From a checkpoint of a small transformer trained on Wikipedia: 726M tokens.
Each number is 128 + 24 x the weight over its row's rms, rounded and kept within 0 to 255. Layers, rows and columns count from 0. The size above them is the row's rms in percent of the matrix's.

# layer 3 MLP up, 2560x640, rms 0.0506, rows 1985-2024, columns 0-79
size [102 100  98  95 112  89  96  99 100  90  94  97 111  88  88  96  99  98  99  97 106 104  93 108  98 103  92 104  91 106  99 100 114 107  99  93 102  97  94  92]
[[117 134 160 129 129 107 119 137 129 105 133 156 139 116 113 161 106 124 100 146 154 117 108 125 148 126 151 134 155 129  91 113  78 132 127 150 171 145 136 137 145 132 135 102 150 104 141 151 100 137 146 167 129  92 132 128 118 122 121  96  99 114 124 130 118  93 122 135 149 129 115 139 119 103 128 134 123 131 173 119]
 [117 118 129 133 158 130 144 119 134 159  91  75 134 118 127 159 131  93 139 134 120 131 136 130  99 148 151 126 132 138 147 121 157 133 105 115 151 146 198 169 138  93 154 143 168  80 111 118 118 195 100 132 139 136 149 110 125 136 156 131 147 127 117 118  88 134 136 137  85 106 120 119 135 121 156 123  98 116  99 158]
 [104 140 119 125 144 110 144 144 128 152 166 143 130 133 103 114 136  94 157 166  84 170 139 144  90 160 146 137 129 133 121 151  89 180 112 136 105 142 102 113 130  90 145 117 139 114 132 159 100 134 137 108 172 130  88 173 167 133 107 107  92 141 108 132 185  85 132  87  88 127 118  59 151 147 122 139 108 120 129 131]
 [126 131 140 119 141 116 142 114 148 104 113 140  69  82 114 138  92 145 125  95 136 104 128 128  98 140 135  73 141 146 103 133 123 150  79 110 125 150 112 114 198 126 112 114 134 125 139 130  97 162  89 133  74 123 150 128 141 108 123 113 159 158 126 118 134 113 145 112 138 153 159 150 118 120 154 113 122 131 118 141]
 [119 135 113 108 130  84 138 151 126 157 136 118 131  98 160 157 119 132  81 148 159 149 146 156 140 110 119 126 142 105 127 144 106 110 124 160  90 124 144 115 136 140 120 134 119 121 106 116 135 148 127 177 122 136 122 150  92 148 170  90 141 130 151 108 110 138 118 143 164  91 138 125  79 119 134  71 129  99 110 126]
 [141 108 139 117  78  91 142 105 171 130 147 173  94 129 191 156 133 157 110  67 120 157 143 110 109 133 147 131 132 168 122 149 116 130 142 130 132 125 142 162 151 137 101 116 158 142 139  69 148 119 111 146  97  89 163 138 130 147 137 122 136 142  95 111 142  85 123 120 152 131 173 124 109 104 159 106 170 197  88 139]
 [120 127 147 117 146 150 132 156 161 175 166 126  93 166  98 173  89 149 131 107 157 137 160 138 136  96 138 143 144 149 117 101 115 129 138 139 149 144 135 159 118 105  89 111 123 132  81 108 120 164 164 134  88 135 147  79  85 130 110 136 127 144 104 149 117 132 144 164 125 126 120 152  97 137  90 114 145 155  96 166]
 [ 97 104 148  81  81 113 108 134 145 120 126 104 119 126 126 103 118 102 108 158 126 122 154 145 142 149  77  87 110 115 104 108 149 130 179  96  87 106 100  87  68 161  81 123 161 112  96 103 155 104 105 132 141 145 103 147 137 153 134 130 105 140 130 174 126 129 119 110 133 104 122 142  96 177 108 138 124  94 155 127]
 [123 123  79 164 107 124 121 145 134 132 136 123 126 114 179 109 184 135 105 124 136 158 131 138 145 141 160 138 142 139 107  89 109 153 110 169 160 144 163 160 166 159 156  97 139 124 119  57 107 157 146 161 126  96 156 116 122 148 120 112  94  94 117 176 154 140 122 142 162 129 136 150 143  89  61 116 110  83 150 141]
 [211  93  91 152 165 133 154 113 129 118 164 132 129 104 173 111 129 163 166  82 139  79 147 141  92  95 106 157 139 134 113  86 156 153 122 147 137 117 103 130 115 146 144 131 116 136 132 141 152 116 128 159 140 106 115 165  82 112 164 108 154 114 117 132  92 104 101 137  78 154 129 112 121  97 149 103 141 105 161 128]
 [120 143 164  93 160 126 101 155  61 117 137 141 121 123 127 109 150 135 119 116 155 111 152 119 118 115 155 183 139  83  96 102 107 126 150  75 112 102 111 112 108  99 123 159 152 106  79 147  86 136 116 117 124 147 119 151  94 106 122  82 128  95 149 104 150 118 206 119 164 122 145 115  92 132 142 117 153 169 119 139]
 [143 128  77 127  98 113 126 114  82 104 147 102 110 113 140 104 127 116 133 123  95 113 127  85 139 177 112 141 109 184 112  80 150 146 124 118 167 144 112 132 118 141 117 144 148 156 128 149  92 154  80 123 139 139 110 112 113 101 131  92 147 132 172  82 153 107 172 116 127 115 135 101 156 135 163 126 124 166 113 140]
 [158  90 137 146 183 154 147 113 162 136 132 169 136 122 142 161 130 139 144 180 110 128  86  77 130 119 144 128 137 131 131 151 132 132 130 113 141 123 122 132 145 157 110 123 130 108 136 105 137 215 144 104 111 128 114 147  89 103 106 144  92 115 148 135 136 150  96 103 111 112 151 140 141 137 106 102 129  92 156  86]
 [148 126  70 158 129 140 125 120 142 145 124 108 170 138 117 149 140 143 162  92 181 122 160 112  72 113 161 146 174  83  88 143 140 135 135 156 130 114 156 122 104 137  97 140 133 198  76 104 118 130 123 122 153  93 119 154 117 153 131 158  91 140 142 118 142 115 140 140 142  95  93 123  98 123 111 172 158  84 140 104]
 [204 141 160 139 136 135 150 139 116 140  62 145 130 158 165 103 139 111 109 110 130 132 133 135 115 151 107 122 122 136  92 104 123 135 116 102 118 132 124 110 131 142  84 137 106 122 122 161 141 138 105 121 124 122 114 145 143 113 142 120 129 144 127 127 140 132 142 143 102 109 107 147 175 187 118 140 129 101 147 109]
 [197 166 126 115 147 113 125 170 104 136 126 105  93 141 145 138 172 134 122 110  83 177  70 135 130 151 173 139 151  92 132 137 127  84 130 109 129 137 115 103 106 140 111 128 109 128 116 136  74 158  93 115 139 129 113  98 110 108 139 120 114 132 123  93 127 158 121 120 122 134 134 112 120 100 124 111 145 104 131 119]
 [ 62 103  58  93 143 109 149 139 163 129 122 171 136 124  86 147 122 175 187 148 127 142 122 109 108  99 149 102 123 144 104 132 133  82 113 131 146  97 129 177 124 138 125 123 157 111 120 129  88 141 142  57 123 116 152 123  82 113 142  61 107 121 132 101 143 144 108 112 153 101 120 111 100 142 115 101 132 138 141 111]
 [140 149 147 110 137 134 143  85 125 108 103 164 143 130 128 128 136 146 163 129 136 111 113 123  99 140 117 144 116 147 127 120  91  96 123 122  75 103 161 146 155 154 158 144 109 111 140 136 130 128 120  88 142 129  98 122 127 171 119 120 155 129 192 125 155 129 153 107 146 106  73 115 147 130 142 155 138 164 110 144]
 [140 118 145 139 141 127 139 141 179 122 115 141 117 164 165 162  86 115 161 110 138 138 109 123 165  66 117 151 111 161 128 127 136  97 161 112 130 127 102 150 187 117 122  98 136 167 132 135 112 135  89 126 132 106 155 143 142 122 129 121 129 127 121 122 123 132  65 121 135 148 109 118 115  88 144  99 137 208 110 101]
 [116 100 135 144 176 178 102 147 100 147  97  84 153 131 113 124 144 114 146 144 147 128  71 149 118 144 111  89 151 118  97  96 135 126 157 134  92 143 154 111 119  98 144 137 178  94 145 143 126 129 138  86 100 136 112  88 115  70 151 126 138 154 101 137 101 136 152 117 105 117 124 121 137 128 115 101 121 150  89  97]
 [140 174 118 163  91 106 123 149 132 150 149 128 127 124 153 130 112  58  74 116  94 127 119 166 123 146 115 144 136 126 121 144 130  93 111 122  84 101 101 125  98 184 154 173 133 149 109  96 126 123 105 178 138 124  91 137 126 138 135 148 160 142 155 127 151 136 130 155 130 143  96 141 161 159 116 165 110 170 121 132]
 [124 119 112  99 112 106 140 160 118 133 135  89 106 111  93 137 104 131 140 138  85 154 152 165 105 115 133  98  87 134 119 127 126 127 143  90 158 144 136  89 155  85  88 129 208 115  90 176 141 113 140 136 134 140 133 155 147 113 122 106 122 141 149 136 127 130 114 110 134 159  86 120 109 121 139 137 120 119  73 115]
 [139 133 148  99 122  85 129  99 127 140 143  85 118 132 141 152 133  80 135 128 175 158 150 128 172 170 108 180 143 141 143 133 138 159 134 118 116 110 125 137 106 111 118 150 143 133 107 143 137 106  84  91 160 144 101 144 152 138 120 159  98 113 140 136 146 120 156 109 120 112 113 108 139 151 152 138 121 107  93 121]
 [131 150 144 141 133 123 119 135 136 112  64 154 114 140 180 143 163 109 155 173 116 121 146 159 111 124  96 115 110 126 119 135  97 126 149  92 145 123  91 140 107 107  96 105 175 133 128 112 128 123 127 124 107  94 104 139 138 141 115 157 102 173 134 140 105 126 132 105 103 139 129 154  80 148 120 170 145 135 122 137]
 [ 96 178 126 109 141 111 130 183 118 110 112 144 127 102 157 139 150 134 127 132 109 163 130 122 136 127 116 208 130  74 132 114 126 136 122 118  70 112 114  64 106  97 109 148 133 121 168 120  98 102 146 109 125 135 129 133 131 144  91 108 149  92 164  83 160 135 128 122 150 117 103 130 149 124  80  75 107 139 136  98]
 [151 115 158  88 110 117 143 148 138  86 137 101 143 111 119 108 110 110 119  98 114 138 141  89 131  79 138 147 124 201 133 119 147 109 125 136 123 142  88 125 170 179 125 114 122 106 135 126  88 167 147 130  94 124 126 133 165 110 111 127 122 147 140 155 162 138 116 100  95 148 127 166 165 124 123 141 217 192 112 147]
 [123 136 138 123 150 126 111 166 112 153 106 128 120 125 129 123 185  87  99 134 144 123 117 173 122 155 132 131 147  74 111  75 129 116 137 133 111  98 159 109 109 147  74 139 104 117 130 104 167 138 112 139 157 109 141 125  77 168 128 159 118 132 135 107 170 117 142 124 138  98 132 136 129 136 147  98 132 107 152 106]
 [116 101  69 133 121 139 145 127 118 109  96 152  62  50 154 137 133 158 136 153 102  80 151 137 148 126 159 127 127 129 141 138 118 151 116 114 126 152 136 132 106 102  80 140 100 165 113 130 129 116 176 111 122 124 110 184 121 152 123 138 136 134 135  92 126 125 120 154 162 106 120 135 129 144 166 104 127 124 103 121]
 [140 119 116 167 136 137 173 144 104 111 128 126 126 157 163 127 114 136  98 153 158 149 109 146 132 154 110 143 145 170 148 105 129 149 101 179 106 126 135 143 136 138 105 123 131 123 143 109 134 171 121 128 116 124 107 121 187 113 166 116 137 117 123 104 120 110 123 126 118 153  78 137 145 152 107 130 154 144 159 104]
 [136 151 110 127 112 173 123 137 169 140 130 124  91 107 150 105 110 126 155 145 133 129 169 109 106 187 175 138 160 118 112 104 128 131 116 163 126 134  89 118 171 107 119 130 136 126 128 170  95 150 151  85  82 127 131 170 160 137  95 104 117 139 109 140  72 113 190 118 180  79 145 135 111 138 153 121 144 105 118 117]
 [ 99 107  79 109  96 114  92 130 116 163 109 151 125 121 143 120 126 162 150 152 105 104 116 100 110 160 154 103  62 147 105  96 136 142 120 106 114  99 118 122 133 160 138 107 134 140 132 106 149  88 148  82 113 115 141 100 129 125 142 155 142 145 129 147 135 146 106 138 144  57 125 144  75 160  89 128  97 103 143 106]
 [123 127 168 122 139 111 122 153  67 102 100 110 109 153 120 165 149 156 163 111 130 145 152 157  94 111 117 122 128 109 155 109  96 116 117 157 143 175 134 159 147 130  96 145 130 131 137 142 131 118 128 146  90  94 121 103 155 131 125 100 110 155 113 144 132 146 161 148 172 123 140 144 126  53 103  95 135 135 109 157]
 [115 130 104 130 109  76 131 155 144 119 125 133 116 148 134 126 128 128  90 117 116 138 147 121 127 136 112 121 125 110  94  80 141 118 177 115 122 123 108 128 179 117 152  86 139  89 127 110  97 149 161 130  95 151 128  98 134  99 105 138 153  71  85 116 106  81 110 166 133  79 165 139 110 115 148 149 148 136 129 143]
 [181 150 127 125 104 124  89 102 114  92 103 146 117 148  90 161 129 168  89 129 132 153 150 149 136  96 115 141 139 164  72  95  69 121 104 126 109 143  91 129 108 115 123 126  97 113 158  93 136  99 111 126 127 122 139 108 125 144 136  90 118 135 169 112 123  86  94 154 102 131 122 146 127  96 170 126 190 148 133 153]
 [ 85 164 141 163  85  92 129 154 188 144 144 119  98 108 149 150 108 120 126  91 135 104 125 139 120 162 109 132 140 126 107  98 122 125 153  82 152 146 113 118 102 109 111 143 137 137 129 134  98 166 137  92 105 110 139 120 102 114 108  85 131 127 120 105 150 128 152 107 130 106 128 115 131 106 130 122 130 165 171 147]
 [118 122 133 133 144 171 105 137 128 149 122 127 116 108  97 150 136 167 172 158 128  88 172 157 138 127 145  71 130 187 151 105 145  91 102 169 113 125 150 139 102 157  97 163 123 134  76 126 156 154  95  90 129 115  96 127 156 106 105 146 133 132 172 135 126 126  87 179 141 146 142 108  96 155  94 114 116 105 130 109]
 [119  96 108 117 185 124 121 110 144 126 156 112 144 123 109 130 112 120 133 128 108 140 141  87  76 118 161  94 123 128 118 106 130 114 131 137  98  94 160 123 145 103 116 110 166 119 131 142 122 104 121 143 135 133  87 108 155  98 140 118 130 132 125 148 135 149 125 118 102 125  94  92 145 120 149  76 150 143  83 191]
 [108 145 141 118 141 138 120  96 102 111 108 164 146  79  97 161 109  86 121 108 115 131 126 111 145 138 140 102 106 163 121  74 133 123 144 100 102 128 137 130 148 145 147 118  97 146 123 128 147 116 126 138 130 137 146 137 134 124 131 136 149 151 115 124 117 109 130 129 131  89 141 115 110 169 138 134 115 103  66 148]
 [ 87 148 135 131 110 152 101 134 113 107 136  90 109 117 126 146 148 124 142  66 167 130 164 104  92 126 114 140 106 122 102  96 114 121 116 119 162 134 127 105  72 132  74 126 165 120 121 110 117 114 123 102 154 102 111 101 154 146 107 154 105 120 133 148 134 136 130  99  60 115 154 180 152 104 158 121 145 126  87 146]
 [138 131 122 158 173  93 140 174 102 106 113 189 131 125 149 118 146 156 120  90  57 150 128 150 142 154 131 145 136 135  67 132 161 124 140 120 142 106 150 120 165 147  93 182 155 113 130 134 100 141 170 123 134 146 108 137 129 114  97  64 140 138 117 154 103 113 158 123 143 102 136 145 148 105 126 132 139 145  78 104]]